Weights of a small transformer language model.
Size: 8 layers, width 256, 12 heads of 32, MLP 704 SwiGLU, vocabulary 6795, 10.6M parameters.
Training: a variant of Adam for these matrices, 329M tokens, 3148 steps.
Each number is 128 + 32 x the weight over its row's rms, rounded and kept within 0 to 255. Layers, rows and columns count from 0. Numbers have three digits each. The size before them is the row's rms in percent of the matrix's.

# layer 2 MLP down, 256x704, rms 0.0741, rows 0-157, columns 352-439
093:083126132151067129116135186152203147173168073099117076070081109183125212135131136147092127130167175089128125136117143165117126126049103177078092135175142101070134114093111104107090112126108075077105135162128106116165055152121089114113169116142150094060119062121164
099:157139162152150136110175151060099078124125151113110141089095119034171097094102135190145120115165154140152165093169088136149144103090166135123104104122151152133115121158190162106166119156126132169176138150139137138127190095108140083164092139168114059080165151149182
097:154139159096112099196057114105111117169151131093156100139123070105167206153107119117122102090064142154119095133099115143163090073083137097128141118114127150156140047163149093115096069180105109121112201124168121105133139138109063106151162113130078134097117162149115
093:137192156149170126173121144078120146094148123113065140166129095120144063098111160204127135169153120110129056081116123106152186133175133175095142164103149091116113124094146130133128145088105129100109147103073136078117085092122182073166123132123078126108115121088173
093:091154173082132127082150113151089106144122136121095180085105095089115073048107134140087089135117087119130151170106234153149130138106102154162068142118178141182089147174150122088137116099121164105139151217210138103104120121124126186164126104154141185096168090108084
091:158128163198166105170122141068166096085111149126127112179173160143107127156124177076067134126130146142151108084093131154101092082124205180055128162094142155107103139124236150137134175158128092123146130087132127153125158121102207131124066063121128121163083106116176
095:107146120142142103111109161075134113164133116100084094119141215083116134150053067144104131140100133111187090116116121162124136180110130112105119152163126157100087141119111152046148124127101103097060121130097094122140114153117133189177146149129144107165115113171150
107:099126122122174132113120136134121141130134108103109098119112096119046153177117174154125110142099146129169120178072146099128124118072090142136142138116165149113160153174123109141119067093110096193116083089105164092080149078109109109120114146133086109112110112199158
120:096101170114134142154159101101138098167155134135134182147099126131084111161091098074157159166138070070125120174094137065125132128065131100175123100129143133145085159126121101169113117100145171138114145137143180106091134089103101160147130147133135126107161194127150
104:160078145092073160068152197195115137183084118160117132147159115141154111241159105145089148096112117109185127158129118158117138131076059146160093151106073133075084102100159061100110115127111161153119149133132167087150144162120068075115120149157130152146174109165137
101:084120110132118156082197145108088110112119143118168091159135096104063125128095121127127134111178137143133132122126128103103113144130154141173173114089125106080147128115197088112205082109103130077133112126142118219163107118166118133088148134124137123108084182157115
109:074141089169077176113182166142135098107068069157082080108135079141116091079090139119092107157159108108086063175184129093122123116117157169140166103116136028088102128199170143133146131125151177159100147104154066161134123144114123106142133126149166138148144151106083
091:119128163058117128100124107109195141046190076154100146170105115105112113090142110130129029155132195160144131167086209205204058156129130120148184128147130133150148122085108064143165192116152072166178139120166185107093128086156146122117133150147113127081134133114149
099:064059181144146145149136116134152125141148152090140121147103160179090173153156169170130081148087191127180163073092173144138148126074165109147095092170066162126138138127101126137128134113102088200134111113168143080069203135099138170090176164151088145156118101119123
096:136092137086154130191070129132132107162176133089168142129107093145144124168152078123118136196151180109129150091083151163156147117135077098092116165111079090134079155180162075101085156123126114078135052119137122131137090130157090091129138166067124185199105125056089
115:079154111100106090203095129142140136161121203118113068115111105163031108123147126152094058155142114046170157038091117165135130101114145137151149144121132121153140122167047144147096197182100116125110179135147153154106101138132105072187135170065137089156115155139083
089:136093084185064169168151164073117169144114144056121126074120130141116087104126082125112099125150140137157141140095156085120219149131098169107137109114146117130128154100168127168107151105102177058119103142101139132151183094111099102124138162111154110115114127106151
108:141152105108086095163126136131137088140132170144160153044123141154112111141099080157099141127107093099150144107152113113092092092193104097103160124133208174173153118176120083122084148144105116068139101155096168135127065134179142078131131151127114109135086141156107
098:146108157119128080099067104117126105126116126114140120137128126097080138161136142092179133133117101142113110115149155188119129122116131118140190115141085104153139140099134125106102187078187117118175138098116128120109102099125110102153145116194152152185100067142132
100:117109149095101192110118107109132116146183205137156162076189112119147159147120102063164070127127122127140129120139165101123075146153108113125077151084138139084134122149148109127145198170156128090120045123137085109143153130228120176117121093067128122117087169144090
093:130164106111186165098163148098175114178125187130132133093164148166130131142109109153141119168124130136129147108107172092115137155124174167058123064168141075135094147109167141127143157087136126178131137108073091082098199121147155133142123108098172094057055107146065
106:116089080156136178121163132150162140116063090134128119127138177158112136138094143119140141103128175113126148151126048149147083143129115072148113077059141138121142083152144116160142196177129142101114104101207078125073164094123144147127105177079189077103125137181098
105:137111166169142161160094107192119178100115160114126115092136069137070114180125147126122126061160147123099170127115139182181096117146111131037116126102144122082095126167095168112174151134180058158054125092190075111117148189122147116177105149092118146115088118094109
102:142117086123115144109146188110122074149149188102150128147188106117163174159098145096144111155128148158126159086101127095188096079128123139079124147132096108150095117066105095109193097144082150107089108105132123120164138149123093109147158098063144140148117150118086
097:113115101142133142174153122133159143070119112150059096092135124152117123134114123142093114158110183170148083095080147159100111114166089150136112066116163130134128082094065118173132100156135125128167098150078116112134105137200173122122133160093157153127101162081116
101:108139080162128111209148188129089134136106117148127138057110082102116114115099114141141170127163081123095138122111118088151105080137107091170141154136109152151148132131134146138118043102096106109103117102159168135167162077064097108155201152120104147114071118139177
099:135204149111088097141155094138125158074181118113121096127119100209167119097156082116146134174136154072159176086067082165149112161124118138111119138173153141081107109140105158144119143088168143108121103110055119114171129108128207044155122094113170128093147107106148
103:096106122116124114113087114154106122130139079189132175102107166091172177116139143152146151131167170128166137116112229111110127091149108093127111120101110159124135097165153138138107146182067167117115130066109056167195127185127118205093145119094113150144115102086146
109:158153149119134098142172123125092088111096111134174146142120109138133135110154124107137110153103133129170172083128142147078127131085162130143088110094182142177199111127092088088156145113085154095140170163124112064083070144127176115115155096170122109115144113104128
111:088118106150140215119155144156097097074116139098122120125114079146126195124154176157145088146101107199118159104104086125128167104109094144056111112105146124116060131113136156113154097109143109146159111139126155140158156123117132089131165102140138149122141147158123
089:165181080084122125086127202165154128122102115120111148176141172166219148146140161174100109101046118134154127128182100159115179144087071166153109181111103092151116057123152148192094151082134156131155130137084117105133149126116119126153075113170127132168155148225128
096:167134158110079126160116145126124154100109116162140190161167133163119102072102145119141065123133117086101111167197152178078114112141127093136089120093060124100162069144088166054198123181125088082157102046131097120127102146140143138164135111142169110110111069135087
105:141109182071114097158089075126046218111101146145127140163141098094108107093147106073142092148135114148150109190104190123089119120162112145096153127158105113099164117114185141123165125162160107121176105137074161177170117147133139159152121127112172108115158109078176
094:082106127137138101097177119096151141211136097148154167163114188122166142147146130047148126159077098100101134099136117197116101124164097105186116146134074129106143085127084120104129137123156138103071141159096102080105115133165146138140149108131140131163137119141101
105:054112115128130149129121128165164104141148072100104116154141165090106128134111159125103145145141141091144150171125116104178179143038085120159106129066103138114122119131109141125156111096130138196160138133143130132069131120103160146160116123115097091086179148110162
103:102052100142125121180085159129077081141167120095147120103095127094135122191183097117145147064084079124097107117050141146188152112087118096117131138102100164076145130133104151120082169140146169110099055112158115129164103101143111132165101124148119206158127190161121
098:162128116150106148089155184142125165076167182152185125091117141111153107139099134084165132156115047110105117134124119140105094131118109159109090099054137135139189118162102152064121140104088113090110120159093137111130153151142144092136123105105125106107057148119123
098:092108070157146168127161208089149116070138160145137126097126122189118121197092132171122114128120099173119109144135139118155091159110131162164152130153148162171113098141110041187073172138123132103153138123124125153096203113126172084117129123136086122137109142122134
107:131132116069094179109170110098130145099108081164151155104130117117137076129133092181095068146103093128183147133165140116159147128128107176124141136091086103172156129141137044120147129133155164091123149177136089157108118072158114109124146116134133089144144161075156
096:141095157134170147119156154075112128043171151121105108069133127141136098113190142137127150136140081131143142175090154087114153139093065149134093145095203124131112166152132109119114148091127144149160066092149073139169131129086171098093115138110104133114146156114166
088:109152109102117106158100097083094125125074117132104140106044124129176100201115101092129077139163151132082125097168127170109145153144153095072125151106191147174133106088141183049117106087080139076130127130179058161140106118125125067215096130142151092069132073108195
109:125202156118127171174090164085152146123118112088164187129122074119114146162189090144091102074146119189129089173173172182096115105111148107146161092126117133181177106192172110135079158179079127110124129121191108159111084160162132133114145098142129097147092160089146
094:165175168220161157148100106118140151131098124098139137156152186175153146118142099130084082102154157082179120135138127089115164154149113119083127158117140105124170149080071122118103103120117150126134174146117137155105141094134120149079071121169124185110130200185148
094:040171160126119100138154199139136104103123111121166117163155110098096115111090107116107113142107087195135120101150138174130115116136152117119086105170120052097140065127057161203179112096120104183182157147158098167065085144142107131104141143116131127100146078057100
091:165146142145147145086204149149113092178160134190123134181141120142089187160116164061167146167115126100154083129129127086102155128158136095129193145162137138126139191126107097130122176124183159104146135166100136109158111144120129155151127154131105173100124130079194
107:139143083145096108150145134141142141138119139104102119153092153156100138164141098073093104180072089090205099123176128080118090157104146081118123106172151175137147151130121137115151145122121122122132179183143159123135146135076111126213131098078175116119070116184105
096:136097104181159183130165139114176135119070194164151110130161187168105128120086179129100148155140109190109158181174115091170109134106170132163182107105203105089159143134097111108160182099133170147141114131103086136195132112115124111102124153131077052163115103123146
097:118109166163116120099100190131231078161116149126076105072087139155121090128110114104130158104141137081083111145137145096075119148172133143113134140108100124151105143149171080148168131117145131136129169071134056123174123097123095083118138064121151174188105169104103
101:128197128149142154117115143069111088140158109147144150110103149141116062142172104071128163132162102112160128120111140198154158192127118082143145168106142127151151079136147098125124169182131151116099086123169124140097139135073148153081145120156117081100086117162150
103:142124096149109172093109135123151135123134146117152114138113094178131073095129085101175147100162136143115148182129147139164143162112145171107142165157156120190135109003075124119101147112145184118099108147126134137148093140120173130137141025141144147082137107120110
089:094117145140107068088143114082058086132091124124081132088121131074201108186133158133176165119135135078136121080109108138161116154144130131077097113148079150091170082182115053116133159115109126143125145143095109131124114165059124099128090138094130162115103103122129
090:100159177140113107091105148165124129154084137168106136143083188145095073073145156109160135137144112121170096134167106185089104119141111142144131134113108122153151167121102132096116147128113107163097107058192156114091126135121109126075105084088155093174119115089137
105:145091145095080131166196018161169116156030151142159084092121133125168159136137177176116151147102119135058119089203187125172132199150142123166151117151128146112136136106118109134178113105163185121148135185139102059147127168109120103142139137167120115118117117162141
107:114134153175106155168136100190073156105125147133147123154179129136126112106205161161099106142107119100148151082185151180145124154188139146123155138154089124057121160088110147125157117096159089118131082044111128137086122143073088161109082119100085171098165101101096
087:094189159119139099136147132181100155153089167116070123105134126105167097105167066155122052127100142101117145094133082127113127136122147091137169104120100119118135174121147108098141120126068099096166105151176098133134099139052092129146106104061072133104104070133071
098:203106107155071077134186094146069137152118096126091160086069114116142141114121125157042171151179168151175105133092110107142091131100107110152223097176118147161114122138077158150129107132088121092106120139167137063093128125130101109173144124114103120101107103121085
161:114145139156052139121137134071097153146151133115162171130126088155096140178089100113118118150112105147100185107163115105136033111115093147081110142147146082128085118118141144135167100217107144188064112074160122173159185172090139127097138162149045189114098115119150
088:168133175136138113136182129152166121147100191136105145123146178086204114110110133175134112106124155117109145143129188110106149147169164135131130233116105119135110117137136115103121138170096078090118106148143150122105177059080100196070079110171112146198127175161175
096:149149124167090150153127238110079149061168165141106113142109082182124095153121151122089166120071130129220196112108096152184125155127110123104112082121122106092073097128181181139065184129119096095026100099091155112174161162112104121159147082106122142096114078127113
097:102129197141188198098158121118095161149138138107146139115147121141166105138119127133130102160096104109114069110121118112143115155149116204138136134117100084113162163192091147116143113149098129126138144138142161138117134143141147090095081109141107127111175135134124
100:086175124147155122074131151122169171113156131128124108155107130126197094156156120169128097141155139102135093160121163101162126159122121088109123095171121133121119085118154176112078151107223177086094181196173142102158094154142160118086160097078156176085164071090105
099:125082146169111134134134146083084123113076143071127115141180112117145200095119176122093096051065149135105152113182180197112111139116145137104097090109124095074120123098137128147129102120167117092104146114124156192176148169198166086130128136120081120078099088170141
114:101131062105124139108132145135118052141076163142143108141141137129159164181155185147084146082163091149172120119134123119096144054132118092102102117094161140161132147127132153114137151176071169110118152180110170134117118137077080087153078102113061141089127116127159
094:114162063126126144148181126150132105094135093139128175138139136140147094104110155140119162143113138118131140148169116119132134130178195153097121167118132107144142130129166079145195157147146112148096110114115163142160088090081105096168155145134186156127122115162136
103:150173090148167144130189158133094096141142038097148175111155098128097081131202175089132058119090112130079075160090155144089133098127086093176137150140145140112110095141151086145160139052128117142136112144215091154101098160139135146190110151140076102098152094163144
109:088200068138119123159075200123143095141147132094124141090093172113114137148154070091150068111110133143078117110105104120145162138105063170062117121064162133161094103122069188092161093183116100097139128107153137110176146189127089103155147153132106117125068121105097
101:154136185168097154109104136117111119150083098155110165109105149104049123113095143153143156152124130101134100176132125098104107132117138080130158129148143133099148134091128129116075118098141093154163155204130096097094112138153130136111165173123125126113130156137116
113:115115145102184116100122113191176106175137126139142188135080146124104123142130207114151082160155145145077100139075072158160124083145084123129123139111123091142065140111079208101070157119175173050061131151130137147157141144131125096147174111121159133110151157102149
094:100154145119170172133140147115104091144141135139111105174163163141151116140143118144144114108162111130190118043125126157154160117117152079153075117074161175146173126156117124205101177134121113127149120135056089090137110173089119120136140144153142137157171096083123
094:169133129193100138159183099128130142176164094136136192134085150131108114134116132034152084184157172125108088074144145082139062106158103129120120146115168163111140146113098108052113128176159141104072173094157188177102157131130136138143111137086113145109070110137081
094:164109090148118105129088075160185110158157091093131106184153144150118155154122120090104066093128179091093159145134126127148124087128087108123150089128113148144143091149139152125131134135160082097157206102179102098111133140185135124094212138103215141160137165136196
093:092113144103138135190094093123138097141084130106118145121112117057160099115078092068094106088158108119136075106101176171171094116146085110118142135117108191145098121091155120149089174133149136111124114061141122141124078169132063104129122094102139157105107147104138
094:185104130160130114126118063126124106162172164144150112143138112185096119124147105128105114145130169163080059100117229164066127124147110165110081140094186089140114130124082146123167126092164126199081133136100158125113146210100134133126121107110082191157108108040126
099:114156186121082135143118140057098101113155155120165112074019083075126148085176125206122121132077095120090131123155146079155078129130125123146171170146093148096130118141134128084070102139147094186160132121084138171114138140158145125146170184174110119127129066115082
094:173076161086138097098084201156100129094158150117150152126145095092163088157121158152108139081098155084080120129144102127108155112125130126125169160115145207122119155110110117127118114118126151126106158117087112101144100160121102076150119160157098128105114125105127
097:121093163102083120151164091136154138135121147064078141165106070152106118139116124177085115068148102105146157066176134149125128166134131135087142137116145056092117173205147144086109165091133199158183176137119154128170109095063140099142097149106181184157126081077061
095:098145155093111094146135125116110094198099157145142121129102120100145142177134085131142127137100118148096150100113120131095132141145172118055145145093135125104122156150098185097190179156103176158112136095147130165105103147144124153121148087126147137167121162109131
100:089108118158125145128126147089143170141115191130116160101096125214102122133169104161155155095131119081124155149210146166154115102148123178111097093148098107158131124121100154107115139137073178140108089142135139173148127091136158098141130147108186099108105176181131
095:127045115095160160104137061122178074138122145176115188094077136077161176089144113104121111189131134116159105101073103087137149100137150105152096155079104121092183070149125115122102117116161137169162096140204139127140116093191096200106111161139062164157108129148156
099:120131080148169129147100153125133129142132137167135099128107093085136132135134133107143140134083090084137150109138111147135159129148103163166121146137115118168110088115181122102119132137128150126129163149133132119093109124137079071141185115105162179162121117117122
116:108116099162204112096094095158167126128133130132141081117124153143167139125105061135139098104142138149127161128141158124112113148095137144124141165203095055115084055122134164143099136173160153152046102126127132099139095090128108170119143077168128075195088116199165
109:135103210121052145130138151122090122078123094104126164116194148070116191171178092156106081117174163057106095133141156123160143124140161120137133078141062096079106067145130075146132078105087162162094108115151168144112142181150095108124122121108105147112132080149088
099:161119094083119179149179162171202142096088107145137115112158191123131106142073072125133155064116155120162109156125124116148138117109145117156153055112104076137100122085183133114164151157090124138132142117142091087134147164151131111190165078176152140053073107181120
099:130145158132150116094138147126035101147105099095139104085123122119084093100107146080157196140111132150138163134194157106110077047139113102106146075180162124106085098102114141138123099125188087171143101137155095121066131177105067089145127147174183133176114098142150
090:127162154111102161075156068182098125137145104084145082101074160142168089180117131169132082106082126114144080105147134100160157166137149116188118140095107212121164175135058061067073196194098130146149147131186085132134112119117159158131139157135082114114190191092067
125:101156069140164122098190141091099161123164106038100140154112120128134156150118117116186145113112137050107144078152109151162127117176060066130108098103151133191119126082089119121148123106157060075112133194090112176117060156146055148128083105093076133155153150126160
089:127076089130141078123110153100176069131132142146159148071122164118139146083134154134091135134123083077160160133174088145120181140104120136146174137133151092142149103137157119175098126089199137106106126159155161130059092087160108170107163084106153057122109122096146
092:124180106103160116131124113072081196098128086106092169186106153118093124127105114084173066170138145129030139103159123131145149159172151110074112121182095067161180075131170051105122136102148101093121174194105108193148108117108119132142156091111062157117120135134147
107:139142172182153124090167137130133124116140128124100109112116076169167153117145145094152080108186177097157150099123123090095103118187175135076146158081114058161123165117116132078092143151097127149141144086113144163130127077138111096152125131141122160109151074091171
099:141150122126132131125088141139108106166163150124144139128169112153097071111085198104117118153067043042143125129153095153142117125170166111127119119161060110084118170128136073095145200127189087070138113107114117124162110109102142142173115120094178135152056084141125
091:095174128094115155123117150156096094086085177057083122169137152136159095144109138131033176198133111132158153131129123020147125159164061153148139238128135103111075129164130134125110160144115176125133140130158132077159175065166106113121125147116134107170158134143162
103:107175132120095040151132097114102100125175156198108115076084146139145095061170084159087141154160157093097137109133139121162151171181140168125166157135163119124094165119115131149144181195078090127141095112095138158124079161116139143096152130116111052136073157158073
086:117123185095121082180107129106124095127142138114150154101110109070166152063154129126123089039129089166072158060086134114149121169207130149162105119149092156133085161089118162119111067074126184099104136076170141124141029098099146131131191156126093114136174135135122
110:113082152104112089127159116126139083101123159136109120081117108114110109114141131138144062121107095164139137082102180148139181126120165133110098193137123147158076136170107116162118131080073115110140156224129150164080108167153092184150088063123138142194170105136156
093:091150128161104119149151125100192121139095143131090156165165094133157105122095131073175171131059102114107070166157119125119136206125092171080104086093095104146153148088155162159120105111164081128212073119149078147118130115140191164144116086154133104179129081130128
101:118127151166120099203124116150133183088134024151103126151148181119168124146170143115122136126128137172114137137115114118170159174186126094140148142111147128133149152155091094165086114114183109122133083142122160109102079108117086159092151140052102181198124149120069
088:153137111178152093182106123124181153182107125096120138129164072095164077088138111140139148116156144069090101136122150172174167181081207111061131163162099146046166079147116171103198174131156141146119135084123183131106146087066185087108126103152187105102092107161161
100:142126080111101093157076114152156089155158141119181175146158113073061081181129114149145174154141119127138116133139142133109129123102080120171123082110074104139116058128171124110113130164145112090135106098154139112143068097153140113127095176129108128087110123145140
094:102163093079132098114084135114089147091159138100153105074152135104168184212118124123198161140055123103119159112101124042099077124119085122146126088139112160116112124103100198107175092175122155152094131098092100180116157142119116103160115126091171141141158052140109
098:098021143110133141100108100139184143083145125130150137162126153146116171199126133140136062128178127116081123113134144128164155058108150170083132061158124066181122105107120146124145151090082187118131122148104124142128145103120093195107135116066120114108106190148128
094:135122150195111111203114152147100084171156116136143101161126132088126120135127216146082159067114145078152118041121140077075105078154142122166120074146169112136099144143166100195087127126125114119131143164114072140149124145119096051138132072141105160157149097145082
098:102156133166117136083118168133124117169115129097133086160172184155093131146082168123146157164084115183132124093100093097078106114120105174095130134127174141145143130087169150133153115069144132143087132121126082128135152155127162112188036076104090118104107141122093
096:105137098158149086158140107130148092156145087078085171137121139136106105158129145194144064152122150145170096117152140139127128208176180112170113108104094119098091143151118092147190118128137099130172147157020167148163165137236160151117169167083111129183118140103160
109:138127143098095074140147103116116113122120085082148187110124108190142141110197118142115166130130152100135094095076111181179132105137128101124082116097136162144129107109169149130155114134121126129139172154151099084097121140141050106133093082046112140168129140152105
091:134110179180160096110158135087153170132148138164130188124115118163216079114124139066133134043146110176140134140100120110155127132094148110084099124095108130137143126183160117080112119159103126130115161108099121151145184114176132088110131088151092131103081126121108
107:131133101107169190168134063136180167110169157172183123095141110089220121121086077091114120097141109135100101098183110146159096170164083164089187152115064162167153057131144115165099133136084128171124110148090120130201119127186148114132117185134153142107130165185191
100:130154140163125094115121143144148096183106176119076093086133116067070172144102120079152131170143132136177125125126160181116129141132171157094136100124095121137186113153099121172117141095124142112072123137147128139163150116103133075158209055084156140128111078113120
093:102099126140132083147143117103139101073120128187054126151133179111100157144129174120117083153087082119137127151157066087177113073146149102152207107163098098151125182173198147188120108127113114166146153118116145138136115089136121126108172113137144149168094123147060
106:141122141140077081129099094151124076172163133074132124119143166109094091112136158124110147100162125078099169141154141097104076125208117020079115125160141128110162111206143200111145167171075091071126138094134096143142126140121057118142094123072112138126101147127130
107:147052135078127113119046105127091124088098125137132138149124101047107133119091146150102115070106072177126112181141102137195037077075131099139099073048145123098074128125138110083126093141095106134203162133171202151126108105132136109153067164084173110063129105130137
099:134077171117139188097148129143140138076138116133052124161111186111143118111102144139148142158124103137138108075138092127121089134110100156037076134167081050114124056116173132141151087138179072141151172087128158150133106155080159118076097087155156126186137171140133
098:112107125167103146091146084089163116130128103053149162111159157073075114160171185130200165085103136123095124151107073134138137103140111096054100070138108161120153131123165133186108127139129181131078176110069128182102144164149088200098142122144136124114076137138133
094:179133140127226130148118160136167108135126137101120103135141105137068134149121162086123118174135165101189114059142101096115120140196159134154109120157078132151167072181150091125121199154126084113130146135099157092125171149100073081148145100074178170079090067133141
094:125196100183141085158157141093089162106106122096143148110047054022156144147099084155126149092102093138110149091116121126198160092134161141174110185105136215129131104121123136109154128096121132167164109106102090184057111106170111115151144164081072140132124103121155
087:164109110130154185079110171132092117177142172095122121159055124167165058073121142114107093124115151100142106143149081117113137176150119156184147176140163129148129187127147139123141147129051093131131155102162167194078098145143102114141153148117110133102108122091122
112:118118143129161089155171088112125102143183188081213156099057071105105116118179151116154164089087141134119098101125131150106084126172127102139156123113151153109130100096134123169200106145091067159164170119118102139123137149153130110161033129149178079090128187158156
090:089108131129121134099159167053148152091152150072085094100152091100111118078114090134130167135129150080113163168165064072092205124101128120072120092115138111170134157178109167150131170103114146133103134141137173124084134143120122161099177139184186162127078143124135
100:160138153102129127161115124166140131160121124089153120096154124090106122143112201170164128114108126088146147099175101121174139156134135126133060143133145127165112112140186124159139115099101143138144106146163110129216075125080180113087081137175133101144081156078100
097:129119153088167151125127091144153122092197137154119152063133142070130097128105143213099147145144121104155131108160173160144122089083140150140145111140146093172134149166142155063110122092095169134142212106184101139058169173156147094127073142169163154123114191097073
099:137144106140141160100180130123129189118177115100164140145118131137111150122157163142057081117112104116145194110171148101126159133138164101127079111121141157115116100114159119203164146054151137128178104120120095134091135152137080105184170068085093146096175083109117
104:126089113072121073167122203126153127118117100158139140144168167127145122112109144124187152134090068153180113048058138111140129131114164082074124156125139113156093148095170139125146120153152178105126132106117108130153107131086076139096122134127169128181096115135145
088:149192172139143072107087099164136065118086164093110113095126106199143128188072086073083098163124174154165127157124117105145149137115099153070098182152165188128112123129113114107149113136142131146149116125144170066083115159170076098102154146119152122152111160113175
097:130127093123161118123139091109185134201088045107072160114119132200153110094098132130175179074133091115253087142162080168148128135101153125100050109155131144133139099102100186117071145140177154132112153132166087154148112154135135107130129114182144103106084174151111
100:117093148117135141161168155188108113130096179123208110174179130158052151091155176114171110191130163145114155147098180140100099128110055194137110113114095108071121100130145070194152120152168137100090177127099076073167092135088088147095077116095124117141125140122129
104:156152098143192126119158080141132143105097074116155200183145149106119150106156169151109116187134183179178143093121182176128148109194104157067183170125146114145163152129223143132102077071175165163126192121150091123129101090108129129122169103169082134160123099126113
101:147139103056115121099136046148106144132165101193109080147134153199124090123091091097103123166099111146119153156143129115125163177086120068106111086097173112170131183145113165187125129131182135089076140118139126144108163133122115158084091112138101131095169091131138
105:110186101099160144090184124087088119127151083142120159104125113201109135102101091113109164151125113118147157126156081167133158125119164134086125129202131094084049179107146102103157129062136111140100138116115121090106144160094144071167150146135111183142126109129113
098:108114147129136096145148120144184151104032145070129109137141175140163133112092102191124125129135102120183161128070104047123127147069123105136118126052126164091127173120099092128078086099124137131117110144142173118075113085171144154176110150128064156143191134127131
104:144138110132122094124069124149005172139133182129174148107104117087157153104169113093130181186140136080117101124108099130142109133116145145138075105088079174118146127148072079069089160116173114034080158156109122081161124145127116175119125125069150164155131122132083
101:149065186103089077129169104106100110093128152152152133120133140114136136144144164170146084112160138144143163116117148125124132183039149152185172103179164132100125136092124100178118150094106145142123148131085084149135131089095096171142153103155077098113132090093110
098:138172081124111100157109138148057098205103093102070129105135138140123172103139179117188154144103101169095090185124075108082083184159120119052104192124127149111083138102150153137129107152148108150117134168110144170135170156134115131111143102114048137121172167129122
108:118095154107125167106043156135145103151178112093165195210139106120152124129129117098076120105129168078164103117084123131122065160156165168193156119150117096125134149150127142160120152155147160153099200183109135111200031092112094142183063118155133111156158099156120
097:124146145129141194111162147149095140133138113152132097118101125114196091108118073129166114095116084216134127116106167084190083143119102101125172114188113129146156168135138078102165135097114120165149127122213113135163144089088148135113092127123130122098162145086173
102:087081120076120114144090171112168179085065166075116102138142112111121099158109118159107151143119116140087127125104129108099077133148075172073114118149142118209114094092138167132095159085149126163106132119150157109167099068157102063104104125110141152135160085114099
091:129128095151110142073208139110157150115119151174177140128123125202116093115115092155126168125125135082108111145114108145113102088142121151169137137108119126156133157094065122153137164178125094105117192102141109128144178131110162094159127121133041124083043145197138
111:166151098111109097164131116107130109165123064144112113113176118104125138127076129119206110151114088129113126092118077119183104145089138118155182098132107083146133100065143149088159114167112175123074124103125104096099121095073200142101144123068135137151141099102135
098:145146125098095109086114107121197131118110142131096151174125096083100096089132147152151089109167166148174102139135065208157135060142099116103085133123084128118129149154137176107120152143165111118132145113149115106136131138167162113154179092147126131085137114145129
158:085131130099087141109111116182117111146111139145127093117084100123112160132206141118103127077114143134079192164137152134089103142150082116133143122131114135134130119133086144133167124187124078115106070138146121173138177173134139137029129087105073152139140142226144
101:160151206122125069115109108103164108126183164170149134151118123081124165128108119135129094186091075146164105150077060108163109138081136055136114147141138170130171137114106126113187145130194130126144131088132106059087139149164114157156142179182107116115098104123143
098:160234105107118096090101079177130129118091143143107161114129118156123119108110109143121210181157145122127182113124112142146190132154145127109111129196086085144155112179099106123139078127109164083118122144186067156164150129119083155153110095066095131070109178126162
105:126139086133153087144086096124092117126185146129117091152132137074102139087127109112135098108117133159125074053103136112130122095165157125139103162132111132094131085130115201129098080136114124152095089108112178157099139147118143146163149102133159154143113113119104
105:128137156129164075106149146122182117160118116108091113135081100118161159155198131154137167126165086173069087133099193176140132161145144112071184195131125089093144068112129151218117124179071078185181101150103132091125069191109143134146099080121109074177149132169142
104:161167099104183116121108127169104091166152114100140084118105116114168146151140060070108097111114153123127122130090097163125118148104136133124088198107161151134173097157130142119201129144183123130127160141148135189086121162134164160106106161098157113145190188122130
091:108158169114088114124125121151126137124181161079146173127081127121148112142122139148165106158089094196089102131138112094125122060053126101043133130130186156088110128128144115129141095143112147121129146092129111130152126133146160181164195142128100091142134170113153
099:211100179142100076113108132115117137112130099174125117138113191114138100168171105114126132175100073094102150160070088128155163154097112107192098158171183130129106114118149091144106169137170093099115083107109121121141158079025067101116166147161188122131121168080107
097:101160106103070125167161125103094114101115149147157106187088103203219139134121124166091128117112126142186101114141080063158104099148102090087106099104148110103071158057110151089150145154111123149117087147113200099116125142097093088141140142196156114105120047090104
093:106129127171142143090066141159128148115147134081121116170142126170127157115154082089118159136154122088138156090118135130119153160114152129159067144132133137117071114142087131145121109086124126122060136100136108142084176152148185085164146109094073148160134119150099
129:165095123166099159150093108180140138170131142161148119157103102161136109172161136106102206058138070117132092094155128186221070063186127078133124097190153117125159079137186138166126140194120164171140104107110129130111119228131111096082134134144153146114118112093123
092:158195128116153070159119045112119137221161148137154174130080131109123116140126073095107070170179114132122119119091163177132135100096138175117111128131090129080151088155108149144148154150095135163066083123080161106124170163150175134095097101072107146136090114091146
081:102113131153160126169090160169190119169151116165159187097123114089034145191087127096139133166140085124138084095168147120124121128154198114133159141148114104113117137133132173102136145115150154136139139102164096217016105151115175120161135085138115135100126083118090
102:110127124149125112178192156148098143142172113161079082141137088159132129155148156116107156169118134154159128092161179141156120092124076108120169212112105108095104128066145158135120092071151106173135155104131087141082131171161085109139121108108116219150144154107115
107:106047124099054135141146124211135135164118098117175151147122088097127134141050183121108128096165143204137149141129176112168102141109132160143182141121131112147108170095137126100157087128131095139112117097091108092152136179138136107177152139148147155122103112118151
106:147117137204110114109184093088115090165179138131135141161080124143171136111110153084062110121129141132170161140128101108152058129153124099159174139177187149068119124193121072151134131147129129148094114152153052137082148157144125115157111107127082125061122095088163
094:076169104132176179099149139153151161065171133091122097145122128158110103128152168071138155112100170099179143153118145121152148146117100136094154086121067119165087131124081093160080109135086139152176108149130106120153140075125164195103148137152147120151133172090092
096:129135076131172110131104101117062102098115102171130119123135177137084125067145161139153139162119107107116163080102130184130110152128114121140168131134148091104106128113138157131076122149107141187155097104124140113125136118119151173147174100096151139144182120109125
088:102144083120159155154139113103138116190167227067075117098141098078119108102085016123134151104136144116096173179164096152115121161090114117118123139100176148140197197104123117046122191129086148118123146179138130090068126107132135163138146097091158134107114146202124
088:101042110138124179101146141150138177138093148133151119096099139147157112141157088120113097100174108132102111129115154107121042146056132136099111106110110097102140222095110142095146188130142126131056120094126150145123154156135115099134132148135094153175093106096125
103:120087127176143142124095104173143102154184152097036095138140108093106103150140143124135137145090069135153135133113111114111109138131163102142175131136115155131161112085145034116081105113115120142107139078079174152107145138080106124104158146108096133154155122119134